Weights of a small transformer language model: MLP 512 squared ReLU, gated attention.
Each number is 500 + 50 x the weight over its row's rms, rounded and kept within 0 to 999. Layers, rows and columns count from 0. Numbers have three digits each. The size before them is the row's rms in percent of the matrix's.

# layer 4 MLP up, 512x128, rms 0.154, rows 244-352, columns 0-127
027:547555527597477528429452442500564544551424609444410424418492464585500459463424437552421550474455574454430485514459433492469460441453507455499498431465435475498523449429514500504561506473570475473482491537458474503498551483499568459526624496494464519487433493491517455468434560495557597509480476495628534479525585558497507581550561622563485528545455435495534430487544509517523429463529
168:554557588446465512522453583485485427526473487386508475438422484471461441476503447509434537480461558481483450424472435444469512459538571526455450561451501483482476456463455461501545529529572484559441452473504607500481523539513544474434623532500512540474430522547601510491489606498611574497482424551513487478480547478417451503615506490534423435596549424530516495437536411587519539480469
024:539508524569490555458467385489498568562441570476521406472432431483483395444537422545481553472449448438459500545382527542457430414546523378485466556537517426541517463519566455490557492471508487470570530545439549458448457507448497488487565565434498565576473472510588482506430541490532553419472464445563562574450477601435582557561461514538503518501445506478530444484469513512499445459476
029:561497575559418482481499541507551624514462523402506427423496484532465493471400458463488511500487523455602553498346387487498419400491521481486501526483513506426533470399504462511504455450538481474569425517502465493540528486486590445500567494404423483550489546509447521497439484544530541454584433551513486561479530624518513520565416527570423441474500458503598506521477484534518465493511
164:578470582535459413551524491427455504530525457436539462422474502428506491489439495576473457536580523545472517456478514502478409449402540501480537524474557414584489419506456531502511540479498485500431570621429509544590479442507519486460532541528499539463467479519527449398572522563568551499465530457525476546460601523541581593541612479499422488572416537442570423514467534501506555525428
139:531571525589417445574506435533563432499556525431423498402562518482481529454527422506496597476503450474535555496466483542485463502553487465467418606487390525572482524502460528546619479503475590575456546514515482550570597422431537502447467544493496432490462512482435492528469429499490538423514530473501552468439524549487546503488479600508528550579538584521495451547507517472543369423503
028:619539508544492473497525449563513513533485508488476394506456405583417485432457484506443554509523540435546500488423486528426524453567532428582481521480427532492424428464405496509617593476585460509583479528425432482489578465523529431514575560436472605533515513459457492517522491466520627449541463532576546561475559562482512554571548496587472495530476527491549478450519437493535502503524
127:524524490448534524532490533587532574507472521507529534489439460558499500456509399513410477464510482445454390517485488580454497494529432467566557476428485464509491475495506489599529566399455489534500512487492455462552531475478464484623487461495454513531464591514526416485458497486564613414501453511478619546506554518484523545475449475547461546450503618495462531538420463591677426452532
026:472496472542487556426485507471493483517505583427498409473505467499446556419509502463427515418447451495499465459376463446465440509493468504440502533427510503579502438360552493465548555499595478526514484539483546501575508487495491441528608469535507515542468540518485499514522539530487547429583455464548486601456494541461480492620442611454404556539457471506536486424532339547561476454515
027:561545535634475519514486531440530548515392593473447424442509434521504523436460501517517509509518528511508522495459461531403381430500519446483443468462472496499439469469441443452586518491576433454545483562434463384493486455431583519549540459439440539543491611527546492469528569529536528476574539537590497564424533527437512547569449534488507572554481475509576462495526518592478489406454
031:526452536564428559500431536526520558480438562399461460482388391586515521439471442505500515477449495502483465502408520596394514408483476446536434515446499520474495360405468441515531529460563512563576511483442459521555556414532528459518574529464506532498442534596512485482507492493521487521624473546503528516491579515442501568596500566510442432555493501566546479475489482471446435489477
141:545509479559394465556500515568582569530512593513462509457471499557405451404530510553546522403438623508522494583499466476471376470543532518491437529358508509528551473515450524511494540501484405512438535542511442501470542429480543526546486496518498466507472524560481488445511629527507572560534444561491543497387425476529492483475522588482541503451533573566421591513453552485536471504496
023:505566593562447570467506512470522592591474560376447483416548421574535471441438487516520466479485468425512489487464504447391458386557482479508429439444486505548494487464431471535592510523562472431506523424407423438494524459519502470484539460446511499478498461503460498449509531509552461460559506538632503558461552489550546515558429581551432508536464460523558485403581519513519428522479
022:496507500597509487452411483544468540461391512484463441501497453592543444413505450416499474512497584513427504500455423580422538394572474476489460545469460514566473464450561461482564519378564476497526488501500460452545599444466538451554585497428421603470513509560506502491503542452483583457473497499529492455490561488466463541567400601527495548505463425452550519484566456561481463420477
028:539519567538538446484509540427505536418553560439426409489513409540508468476436502503433500520497502435510569463426449533407491428518460440473459552425484471540503435466508444508601461469556423490527467495417577393537537443532539524552547576457485456535469520585477560431436570523511604427576441555610459509453518590519464546501482535492469490508432497507547415465601487498515522476486
140:491445565513550484553498533418502491444469586516524392459494480548510592442547561485500453471486419561472508440485525554491503456529401483466544482515463592489485419462500525551497541489565476550575362539446454468516498414466504485477452526496440437474474443596501536461450517501515564367422539468486458612438541497480546504563530534542521396425482456511622429541584499530458496507485
022:617484478476532550472481520496479566503453560431484435412511446533537507446520486507418465537489579498498536565440494536384459373533477423484445448519437509576413392438500463452575464433634481514511535475458439480485510518531489517490539498457423453559394560560463449438498572518599525460492531515565592531514551536436474493556485521516467522495488436492567433442506464454515452456445
044:531476524565425487458493465560522520496522589461409437479473489574437482425483443488465518441501537503489469516445481552485511418548512477472525474471506461518493443456494492467525549421585423497521460530480489480517489482515540508534549500462429543548450498522191501554475538511560557483528489479599544559484536577468529542521534566557414463545447458507484433519475477562507441442487
023:544509555572469457541514533498469545503517598491456452421512420518472518423439448454510509479465494443537501528460487514402450468538495460499490504442517538555510456465437511420618482372604472483467468487455452394588531566493526452574524448417444470530415598546497551493398529542532479396532446545563509533408515490544527554556486539477454532544429503542572451505515493569490401486464
020:454518523540527572476434530472470512523489546521529529450476425518516517410426512455436455442511570544409530476423422466389536435480528440549475537492530517507513460423548496523535503400537429482551470467457512427537530448491492482546545524456456569627458565520416475430519511481582505479580549515556493602444569515453557633570501562464443474494474561502563406459521456476553449538431
029:469494578587400572505503459483546539477467627472452480420532507575450459424491409486485443455429528458452513490458453543376426464567443398549455540463477462530493430487495446551611622494503443460585488558455524467528537460517489438511600508507450504551465511553424525560472518494523544514562453501587542507475541483479493505563442516534482565501433455520528429419485458547567468483491
026:484415596583481525483421489537493498515492549404540467440527433594469485470523430371449462453511462441469487553447451585366468427513521443463460521460493490548543463438467448459596535501579510487514451471392530427458511466447598469501496486434481573528524509524450459520458526512470511498504470435589486538469625569527487511559458586483418522501405466500531499484491444539527427496509
142:441395564496445428445456553416464530466483526479458419471464443443492490490462467453412499428446519453504555477510557506500405484458532475460527542511533475460421471406488470402567465500519556453449583542435568397495472500438473548559533606480440455494471483555450556601477605524465459556455559590525422503414511518458530461513507545481538469491498419519416494560583492550533504463548
028:487431570594418505549525590526439496442462617445425452464455429537548490453451468436500518472481489519524506568343504511420518419462572499533463536509523468566471440416517502474526458435513511468552501485438509430520498518441529427497534459455450490592510485552524472462516494548544621456526464481607415568505431568481565555629500510511455496519493441456514421494485462520551467479484
032:509487500595492482426386487500484544526443500486491477411491448513432501404471461489501469401512510477488532467420471507448451390482454427550448493405434478490427484479555449565500530432525485535497505485420436438519518458480446500516540510410473467462524527567432516572506507516508544464554558482587508502484532492463581624548483533518359479548417432528533386474507451548465447381519
145:436477501601471585386462537464487497475507577423525397413470471505390414488487401517596527583427552506450577485490543519491496440523521477452584454467457387539540515534515474492552563505517488497451528452467556471582503521541523497560461369548523581538520567479516505486475453488599589504563514560505521488508482456445514563490483489500365506459450498481545452503467551457513473442526
139:444474591556578582523475453487480475530450587528422493451480528496506534514461481470578488510497454471469501470515516579517583467446510452524408557415561459490576453426530519512518507537605424479574459408476457513505473439476528498537511430481512538447458461596556489325531460503476523503627510471501561475497485441553421569554472571417439511505499461468475443498490490580440457411538
129:559608538507527501515438629506457526584478555513525486481481499563461521531555495565516495516440486571564395473474549529495566468512520478603505437414497452463474392549567503567584477495517533462449436543407453472556497469480536475572462464468510517572421558506548447472447389476464530509511529525480634529488559543581519483506411455488458405487508613543545522474501528562488432480481
025:479529559584453487449517482474576490537411575502496536471445425472548444373431398447428517485475464468512544546432497483457458416586474406540409500436546483517487403427574449474514486510546452478505533505493475518534570468576559511560547486504457560541380541517469520477568562463568520476627439494567541531451566542439505570541458521518439503453510442455543484495556470527456461468453
124:493499470477523468471502467577479508529533524445426491466462422558529504525409538457497462554482438533521437524485500423514460438487561512514458536482586498469484463481541388491499493464515573570560396520509562400577686466532484486476552539448454560470406480490498470405472580593494532437528393559504484441503506534456568522565439484565432476500458541518460519469467617494456442446506
146:486408609525450570581456391503446510538463566583447471563523481572500415448573545489556400454468563509453472509454536497476511514594515445559473414497507567414507501497458504360489429482554529544410457480469455526494488565463493484498549436469490482493540524486506514473533576419542505479484500535499509555542546420446538434490453634573505507544484479430518541441429514547481567471433
023:492501599592566540437406514528546579492498491492460403448505433604504457427452387400495482424477458436508526521460461466444486401518549414525470496446539505465438454494478489460623539438561439480553553588409515490435503482508520435563565516430470486536452611485544527472498539563525508532454463581588512489449516488468570552585505531524466531485478531493454497451478472532462457528470
022:520450582598476534474443465620591521451512514462502429462439428536556453466454389532483515459503464471466521497426555516394459423527527486549493476464475503465441493458512451419543510472551461470585440471470495500510470564503488497576528538555492527453474544527545496524428493496620503403466479607559413530365563475486549596624481542503460455466464436540523494446484475459535473498515
129:553495494491438546472524418431566566540558528459469493501459462616571495471535488552497474386485468509470510464480464662490489506497545480552493494510553424649507512464546530526488570458585523528438514547492438584509467500461549527472484476451458471524440507639491498505460541599517481394508455534505467525474462465449547432556532521543438526535426411576548490558507501491474467599585
137:529608485552484414496559430518530410549528436433526545493500442523443523444410426491446566434471553565437434476490406480477517483486584510488430580444403456538483434432543447527547575554447430530461519487534471529502522521401521492580564450454482444526432493446530454454539566469539510530566479513464552430510488533424543588544478524472498437543534481515538488398563392464494490439479
023:553498574553483508484472461534532519569534582500458410411436417549480469413422492426440532509507505462526445506494559524441439461535420426501460535363473391478513468417547497455590565460533458483480489556530525450514497496529537409527569519412438515555512474483481486515453545442606546571585447488542557477445523521503521604562538586535462521520428554465508428471492457535460498462440
122:545526494507534505512430458463543532475552562565446417485506526495523500545582461522420574538434430514457498522500481426454486469469484424552493557483497408497380469559546505480553491407505419521498470507477537538592459449451480443488437456566538598520473530541531542394476418411456470554590438465523559363505496492481464514456389590509492438523506471506585494532474536618456491485481
027:455509597562413589524491458554529539461521608521444464469453530512437449407476466502464474426509473467481488536409513523414478451423527486513438470479500444534474401450520438455571505475517441397596500456456471451545501428444552454502566477438402573476417505571515584467499540489493518439531461489558466499443554600487473509605426592569519507545467532477515490447566444527489510447518
123:455433524496559530516485562546507555357536518350520524450503488459401508481419478491551555521450528498484480538460479591471517513524419469506443514551456439587461521531478588454548360512506517528544447528485563481499581394397429600472496519423500524495423564573523422439553479586489516461538559516503462512500460487478509548475505531475480486450487488572485543447547550568563523498569
030:561449579522415510471485510466575531446518550431559452490419411553498448391485416442423515514529572475486541429393495579436535426514523427577458491449487514510501431427484512514526464410550511486552449494511496537564509458448497426576513493444432502545478524571514570504553534481489496446613409490529525614451559450463499471593479558550485503549481458499482504478526516574545394465487
159:547458507686509442493468523474504536451421512409462471493493407536496445532567480543543521492535565529459602392468568505518421491474437438437515473477470475450545492448481468475633600431491487487524444527518444466484543477539486490542524500491475538484510540460461571558503511512531439494693509430506554466495549497541625605543475506476526514474465478523570464522501510484548499469473
035:533525545535539472459435529464485538523461527508459435439464430522486531445413364437480467520484461530498529460470496520469483461466431324489442518466520498510466452466474472453600508503557461493570502558502540432561549441462574459532606524461450553543448462550517525352520475475547556444573477478587549556468592467494559557554511579565510512532462517562537427457530484524440489412475
130:400497515533505569542490513566591488421436583595507506455595555427569489457399516463452465452449478361531480458483429530492494474447512478526459535533586460533500546476466453565589561508564548493582512483365517486596506610535457421532489482486520519552481544510451555473524542509513494456465456499506479547470577489455402539506435457529415467500434534431569495460515488504457539462538
028:563512485585495499498518508485525558473437568496525467465455496503432473480484529528450490528494542532494560540377506537459482381477461405495505460438468441488402432415501420469580503450576507450533488448432550517550559486519581475496533510395492535481489504560500529427493554501587561441574408531640504463441565560516507610507525522554484520561480501514512456502551530597481400479404
026:539485636551495522497536451477518548579442502486411454452501375528494487428468437368449498479445488525454476552436530502507434433476507411474497479446502440521528432480525437482574494442501444517451490521421531440534518446453510464543544454460463548510465534572539508484474471489517539475567465521632499615420489490501506555614506517508456540558414490515559449390446454517560429457451
020:562496559560556497540518479537557533490453459471491499484480472483501414444497459498398486454451455492487570463392495427469456438452488415486406520389505476507529404410516447500526585469591561488553449445484545494471495463529512511507514474556524494569392579503555521476517469513569505399463521462608557551455566454434516622559526533463382478472480536501531423481568482525420479529554
136:547477508519404498499425538463615549502407542481402491473490483441513504480495437348536446481546515541541448561504495447458506454449478515544460527508587428435418432476609432470492440535515522443477557462424543497488485428494547530488573521431560483574518391565497538548541475594541461539467528408482525503487522538462533540507575486587498499537486454404453459506514402531468549556456
028:467502542551529446456552557544519479499444528516469399402427388572476490497436444452530480521436522514440522526374487518440509483547560431510467501441480501544520417397566523427515607488561435467567488396427503414504522507510589465554619492516489521503459456493510562460493510563538577513548519512514474543436561549445516533582464554490407441545443475472534478410496479561540533489493
026:520550596520402549484448519478488487514499564481569472508520421469416575440479488456465525433446571530468503433369426500450454390571533417508483553454465485483449389457508502470516555405528435530587535489470475445521505506504432473536578514463429494486513498514462487418430527569552512468578481536595569534451490481457590486578437589506454545552463418510468445459481507437536459511494
152:433477482596528434461516541410497490459387463525503535530459457621480580488500478525521488471556557420478484542475525564509545441602570481493442506533527521503455441505474443421470538445515597554594409516409471568535553419569483430482449576465538484458488516555481493476540501501501485539473539528497589450448620478443479533631527485475438542533533469476547523514417504504537396458523
141:622517527497572615443533456489415500533519560550433466507395473540543528520478487417616410485551442454400438524484435559494518509461406437565540496463513426452454528447491477579542480425470568514465524426549528367500469444497448530480487524507459426533456565516465434466504466502536566482472481480495508505397566589513476484477541544573440487487454452440502457529411515544478478496512
137:492475548555446482518562603472506550420501480378457449456490410599483529493504414477462469532531485481370563536498560506517488515492445435462468500525401487580416432506449514583506522445469523495477536472440535468421571541478485528500564486451525428526409552447416447499404569540423542474559454500583601513499472445429523599513474550449498582507471515497530524504456506553570496486461
023:469583573538508436410504521520524467454518501395506438466492504579468517433505435446436445463472464471555535532368521572431445414532443406565443499430409481529435506438549476541520513382594509551497539564457510480479491478448492461587576518486485491537408476536520524527496540533534466469551490494632469541401510532494437511526444521583467570473483471459544473475478436483420497456541
124:522464463529518501477500436404509502448547537484488413474561470463553569477517487550434417547486494437435537502472544382448480454436461496499501509437333530486465489421575401575536501393500495454491481562445501491480534481445501444532514456471541500465567458530631579530428471428480440531518554586550518517499468596522479541510485484488441432510529496386463545476611441505518550515505
026:506487606566440448449493517457492509477451549473419491452483456508538524416492472448482496547516488536480530466413477502389406485590446366519478489494460476567519403485467421458560472450555479514597398521443513514564506419441568480555512516514530494535426605555534504524474530516561586510516463486569528568479604502464582527620560524544466462498479543505497463456560487576463485474434
028:511520559540571581552443437547499536481493582481468459450448462541582515440434486473546557474525499506547495570395514493401477473530556440502456465488528493435451444434513459468549503491585495532528408461394508443570560512528449450618592558445448533559420518511494448456479512528518505485523552568589520494427606510454610480577519545481412522483531455540571421492481455525501429466480
025:504504550569483518446462459473484545527453517450492476451437475522550516480523412471493512466452472497556532480408464501397436410505537416501445581440564444526426426423493377378593538463562544491522455460467495494478532482550533508506527493420424558561491525556475598435492613477590478498538412483514438484489567514494521481528423612495479465509457494547535423405547464438531470483513
127:476523498471568512377496433585534571478510575479515484487513524605556478455567472492431461480389537502519445499466513445465511506480523399457479484529491471409450500536412517599529452444611501478486509529455511490513495479441402494581495406505371457484523535496536443429473467558432531578570478550494579451408466433429545482494420511482463487568504577514443426483456459481484452506563
029:485470566573535497409513510513492500516515633468395487434459472543493455496426507465409418451517519500516515488486495511478486438478482405507364565451472452506481454447443494461546474432575449502548514504434570459632497495437570468510503501486443507588495444521497482500536528478599515516595508505588523512431618505425499535555516535608447484556426435522483397454480530478513469441489
142:621555614479415484460441496538475503356503453447560490535511445470472619449466462523450495519484522509555533467488544493493489450462467498547573541546461451542462531473423447508455458443503475436504514517481473474522421487532546537569544461479490546482383408434547438447444565523454457525513522554571555541486575505540479511552549627551418478504421470535501470444437545555523399524567
041:602459582592469437470472522500503523519502476503418487432476459477464503469459439522457520478491457414502517500449460587423451467439501481570507514380566463440431418410453492425573528485572464485473416472486458469514533425460617523503569449505469535588438488497522517492552536490585549443508488454573506561439535489476512550531428600497419503609475466429491477527566421517514434509445
111:543488518502494441558534407465476454503520546553496498518581484510548490461516405531530494496497473543550506525431585535475550495512536507445423575515495513532629485502500376466537479544640403502593495568479510545534500466537525469386556478424529399454510449512512573499589494473516458481455488436492573508463575566554528581505539494514446440519462454421432501372464559539469529442557
030:591481589617453540447475504516543534552452546480526416424487431545482472398458428438455534503554420533542518506408499544449430469536431489573453404478503456452537457487495451460543459474566507516543452477488497428538568477480501496622464523474461511554470500546492522514530592460507458515575541524564491483479528579411503632598532591559483467569495477503550508496522449507412432481455
029:488542653504480484415477579514518588606456517471464421437414481509475453450449407422508549505467477563538470513377528491392456419491525435476423468493559471511501470413423478465539561444515436492516427477438461445614524492490545527488559437506481529481448534474459537491545523522476601471519472457548529532497477590513476497528513550478480484560412525516587516467567493504577440482436
026:483525537560475541479499533495514524521520516501459447412439462495438491431410469430498489500491521459497508500437508542427430386469572407597402562517471450522543469497511390498611492425596530524497548450445489461538509468451550442517487480470503503547433568506453520504508569539578603449550445566635536532462515574508484544582473459560516476501485543525611411507502411482543491460470
028:537506600534501506514426519458513523487464566534519501451444419525450479404447426517428575454407490575491451466447517486419449440557516448489495408423466514467510456456502475480609468476558421512609508503426502443519518486498508400515525505511470504541426520546383578473544551449479529472596427482580526585488470613520482495603499547514441483499459477554524434503466502476475471390478
038:477529529608437444447486534472580576491422535479480459443478409545452421450511459500475556499421510540519535452438542458415388450535524384484474514514473447468491383502506422525599518463529505486544484509494479365515508530418568448567521473403491541530490533546496524476502569534574586470583467477512485482475585599560513540604490535559486504524470503452582455485509512461510448469466
168:476332591469491528443517566471450500474516517412523499521469414511481423463502399420447427529447504506527513516495486449495460462509472461573541570519438461491471505446527566581573485497474532450460579499481327493451552506469431514553576484385492547561517448511499538447556523515557514562543497425608463554507508569556487477525471524528404456524453494547552515574561532450508480494494
134:544498513479573493550464436452502492556576448504389444506555475484545543496482459498434512486379479504446584507477507397456488492539488442524448531538482393455515552521500533509480498423507495542529442527470501445480582604497512418481501484470497465461463628551385496513503576385529494559474389459527427530514525540426471513507576527533528505474481380386539442540450513501426439488437
126:498533507497478469448491553569533503464523499480555451437546466566492420441495465491452468528491534545512449469489625455450504526443496406494510483462478428547498515505547427505453494474565488564541504548525489531536455438566487494596524482383546591589495552467604517535574458557512487376577574594594485543499477462534561520522563504501417533525480653477465432506512441429465500405488
154:539398558518492559527494450519481557476453470514490392508463463598438412460548506580556433560548523527491541450470500479460529425424555502473488469505439587549432461497399495525457539525537568545496399456563509516504507542464524462598495550474498453418395489510538527451480508516469436446541490578497526592484468459510571547563464493599510537488354483467550503576448480456564556485419
032:544512591566461487509440437517474540533488627464509500374393422555490531496447471494488541433462505502518520472460456542380439422494506403512478594485531465497564416434505458516543538447501451502523469487427463448629570476486527464537510529446493450507432490489498465457586590492529578441461498529558494518447518616489501495519547547541388496536467478490483424473515452505483461437402
147:447478621494550476540508497496485591485431543530499549482571410508513500493519496474504565428448389547522505561452568592442477498529540487585473477520485507504456506488559398559510410473490445454560470551555432406478559483452409477582449547418402531517529436459441445488450510518555552552551455465547435480487478544535438509518473551476496435416453450528510541377508453584478532529428
153:544528581516507456444384529503463555506431527459548422485396448442512508489424427426393509534553540451557505395453506491496470483457545492553516464549459445438581533472479458401548549510460508455471541585454570528431488563573532513553580515464536524586451539488485474507458572450446522539599482537537597493516513524575495442475441595503421544529517528563523453536588530486492500523422
024:496509583563423513447480506445491506482461564465507472500549473572427545482487423465489555548538510539575540463399461500472502443562539354479459489434462494495453470426450440572578509457563463421470467409469532422502565485496532496506541518438429592479431534554431522459504546556506539525515478534529515573382568535422525561540499556603470468532433479531470456494513475449516399415570
129:431487525504440542498474575434596583535525624551416491467496396443540552440488493533544470519527511448561497574480550437479516492442547534568453491494463418473511521487549551516502505509557436469563564505465446467525520429535468447466527492436512568448542563565506489425448503442450482493518515645513592437459574547418478512566399541510490503502481490501561492597455472487373532447438
126:499461478508502500517485511442579498530522532524502412554559447458453530469546501541434503536493435386413428468494538467425474495459504516555556545405396478523516427469519428587532485504496479553517522585492504536472561548402486416430493434513584516512497519579590521424423534399428425543500502564520467493503538497486490521489446496494462412468474452389498582526463500540616384449485
089:478468577591502440470538540470492590542502604379489374490542436540532449508526477479526551516476529490491497463440553488480460408497280426623489471514522485388499455447560481532546576488534428514542490453474556462489511460504556496453553504492446505489433472523502443506472548556512456500549447547534546547499601459506550551522504495477402501504484491590475541480565524508472456477524
029:534454564603489567460524523555496582592470515428462434485452474586471507367470405465462538530445483450474577491436464489446441436483509435578495470488460480484501495473406432456567550455556431477498508493417476456576602470494591483553482530489376435522470522505497527582489535478569550510482498459560499509401575506547486600558477549530408469514492468551494466513435542534529474472542
026:565506564588440527545539511566497506526455591486514522432448446547414447476515402486505507437479499533525459468402446487474456472518486413522491441392488446445411511363543449489534489403558473478541500469395490492508499480424473473581583453434438483514392507550474541490515508507543566467576474514611565549446496553478497602528437543512449507511441452463518448493529434519519507418485
025:487501534534456522446510468506486542517513478466502482427513407501441486413498497475413424477410513527552481527394467548427455433580604422507477526396488399491479508466539504419541555404565510476506486516485511404550531509485530419507587570443480446546501515494536605401511544478602511396544442503561501527484492494483528524545537597481455452554479508497517501433495532607455442407498
025:475546532613532545470471466491478560542480529468470475491453495464505512480472461516474531421507414497527494583475492508378399447557471374510399534363581514428471510396553434432510503372530501492470481550427549461584584479456533418464447495428443569553496450483523528466463510503519502495538478493597554568490568528508482508525490549516422516507420485520495406440541473458523502481449
130:482637575465536579346530528493528537529537602545529453533574484569555573473522461554502585470548484476496501433474463423455515463472554465492483404528467430444503500473495451520533409532581519411545454470448538470437569410463421458500513424501557543469498506595535552462483472493438527541528446449522601474461443584522521505499514507461520407558490481517527490463438535472565454561536
167:554556545525433549539451603480466467510509456495501501437443453520496445364388451518516487567404421566450507491490559479418497440541489400515484467449450479560501471450527517540482611426486450433453494514554484559468484524465558442576466521451384523483534422511549594404554544488436532492528447568502456515473458518497488498504488559505486508463523494454522426496564561555388452417453
022:495565546515498588528433421560461573543543530415517418440496404584464475422444489451456494457508523543522587486417506522393496425577502462523455458550537503493498440505480453511607502411567472489505485437452559449506545397492534496533514573429507569536434472512438560463407506504579532519544446570501456561475455541501543544606501540453440480470446464479528509459458494564463424419514
151:452528540589576471472584511482533504518440575497441481435486545477485571524441485469540578405594653584431485559494546554478411458485448413483549496514503494487487482508459484549493493384533494530518393572498380459590491437502490421527476478477444496422515548608485561429527464480593500503502572480509513546479448581475483542528496480467462513410491446464520463473557563506476539491532
154:484501495552474488460518515453423456467445571551521532450546463576476514441464468410545592457526448481512492596482486596426528400561428443468523468468605491448432467490462415530552494528520528556641419549543419515561599450457459446589474545534453438490467494523467550488465462517508481515480447530514465500552460544507453575513497589555501453421441508483575464475529411459497554442426
127:430526482554511533474571444506495596602500524522479477381474523525540495455374502457487414500484486396512442607492485526477536508523495437435465461477427479538532446498549541455532416453522514591480400592522513509544460528364485539472448481461561512414517509555509546472464443428479545448525524447482485448466499536451588524556485495496541601425490448412476418480517473567423441484488
151:473489512485403513550549591441531584493385494477434493550469480522507506484462510477440482493443434437450519543500501595463461483586501445455492498513550442541504459483552474584562551561572491543617513424411462428606607507434471429432503559494546469513540573531481557548491564513515583473505425495514536449394468510560492546489473521558465448473536558495633518477563541478447510452516
143:480546516513497464510484450520544467622425541492584505408485547526424448461486367499428532480482513429440499354488447537467502489484486513479425487395474501619542514563482549565644386454545540456522513526507503494509491498566563552544481558510504467584491503485550456430503477555568584415567496543580513511470565518513503475517472474486530468584474515508520516518470411506546423443498
145:434526461541467530481468500445494426527427498466406543359422489592390571508525498466555535538572558434519544561492535506472452484504565444470521530456482547434513507583556473402490427476484494518509506601480493545468530446447501450472539582452419523430423538488434462448422531561480461484545548491485563482550499449451562546551451509636503482522511532530500501489405562510430499559413
124:485397533483439562511522522537504515501482552534454465550438488595578496477429390411555563545573466509487515510504428454430477487517451519449498464530407455501569453432506438498496526464483520538471515558465529428426522510471587453510540491536511561554577486447528473427617547587530613500456462493456548572430470552554469556546547489461542553553519490484527495434580483451642558497570
133:551601426507469462352486539530623432434552499514463486433456513513537398472490454364453424496418458466501512507484501400439523520548421450513516469508461475430482500497455507536500441489551507562527509546541547376541502437520463481486543505490412576507546598513542433488526476631534534519513527521507532424412470430445484519517532552493480578552415533537530485550533506481514514479503
027:501507528640480553497498580484554502493470503470458447425589416503453554435503457454453591435539442470391512554403486519474424441461433377554487528358536513504509457412504424495535543428525488496507542495436563450499503497480526442536571518453446535510434522515459602475467555489542552476556497466557523516432610535475459563548514531459434491508463520522548461460563504502511407524491
131:460536561489489572541392534523493543464476539476461438483523517430491520521539521403521534535483445495650400532488487515536448461485570426633497470438473520410393477378607530548503524490535466425533446556507492525533471479456547530477518475468494556469445532527564434432436429430522600551486498497485465463509464484445438514511512483459519532486486493422580392466501542460457439470419
037:576429524558429524486507535506548464388509542450435500436471464509518559360482516425519546475409482463508514520366550535388513445499505453529465474424510467517475422401533416502584459440547474476549482499488456424470501405432514466567532528498514484587453519505451571492445554507480560476591564519533552492511520502460511518651498508559445489464499454555559442525530525530471434487458
125:650464554488551500541438529436468552536521517515568441469520520526493487513510488582545549545514459485483474494479511566483467503486495403557517511452429441403489476454511531549529544453451472458474435590467501429601504507453477459510474441543521555521436570525467406526461498426617588462471595512517558431518514487438481538465431448609472447504502466536533537460468533627564404460410
024:570572511483593504476439522507535525564529528452469464421446507566501500388428426431428501492481561476523463460412483541441547490523527382514402430485471515443520541478452473477579583452583481506509498493457444458474555492416573506520524506475452569498394465510487468467466520461498484444498489578584533532450505534381525580592539548580402439550492472546579463480538452565457458493483
025:534530612579576428442452577551482568569479597395502454431447424565472440435434458517412542546500456511551522531394478484432479405498533489574431518435481523487545482462481474481527558510591471507521513453433572444522496586499569519557516458429502539494461501547502469464431482567591463412521449541515556563532565519534533468564444566513441513500495436497485513424541537533550481486545
040:513494622603523496444537562497542531519455544475451482478499527515503476427512513499472446491519488467559579496421440535458423456498520472525421521490495464545403413392518464488551496452489462519460476546495507542573476429511593452492600513461523517539538437602568514500505526483578597476502535578548455495453554455533460475512488516546314515465498516519468448514637388570516498501478
124:441486574508423570510450547570443495451407550513542511479469596558484509524492441463574503493484509546466434442465392445509517501560506509515449392459479565480449474425515478543521506549489498426577481491382458433530476448435532556519592503513503511470497457453414445470435410498498606513470513499508492558479494568572462530558526478481514442503528505512521476486608546338568473608485
027:496440526540483531411493438454531545558475555434447525392532458553503475430373471429518453553476490485468464536412551548360468429531449447515507466467469549548509495503466449400591563411571519465516459560450503459467570509435525457447550492464440565472470569530441571482517497491541573535596437476538512542468554476552536543607466543507430449483526543529561450498440487495493412493490
123:537494476534451470535475482512436538523546512501402443508510524587501503457548470437556450487550424617446494556489577504474492437486441437485518519482521434636545443493507401459501464452522611540489446570467554451449469452442499496504465548507505479511508511458476471492456431453552606423524416549606414479572468566500502455648437517510482507444538467478523505459427440496444425440445
061:515514516556458490526514489536543517562498576420438471469480476504490500464448470509482510486482498505463509467421495521454495447496560420534503483469539463493491476492516463513529547466555453490512520508072503460513555451489509503526546555500484520515472475504491488510516511531573513465583478531532530511437512510490500476519480559548447495531481515529510466474542484503487484503479
036:467505594577453503473481531529532502453509573521462482401441497544485440459453440409503521532435463524470491625455536528416454498471482374536447516497488509498418474381422477423563523456551570477508472481477480511542550468582546475522629514418475426513491510535516465497474544437549595509494521476512498508514559557493581597597508582505486466573444492563549507495578465535430466461434
045:458592601555493549473434526558529532511465526405490354474518488584443449442434404493509482523426518446506464491408560550390435453505496389489402524498511520470470481422535455472538516530506494425522511492428498528553526506476601499541542568457481550495473475462524455458522561570433562451466512484530466606433544522468536553530568575542492488475475522570441408436536575513499507470518
031:563484595612485522532458483468588589560464570445401444398524463458502489489451457496457543471486529500424520523407436540368453435531466438502471521458531472423483434376546473480655573478536439493558528511462453456498562565499511454415546483441411561527454525564466515498457546488531503481550497539561475600477498488464545529515467527493477538515450464491537477477512407489500518459515
153:503517529483504533490465472508512556505520543485526518397537521510450525479475483513464476447560491526541542485498471487480442454623522395414495477475385431497482505543556452580547572529546596634557416569497405436470514551480471487570445541432552384530516383480520452457538531460458579455500552494572548509509424511410493519540451553485395469469483532439474526456499546517478573412488
144:544488604519512563466493503541535406572561465574547440444465419465455528504491499434408518485510539569498457481461458574475507388461497518538367531564649466520448482477507529487509483520449453403480473487544537484565466372543474473607543529469514558445506425496561466504562517446549618475514482529554568590509522503505563501523474488540502495601439524519542523549496493496506463549574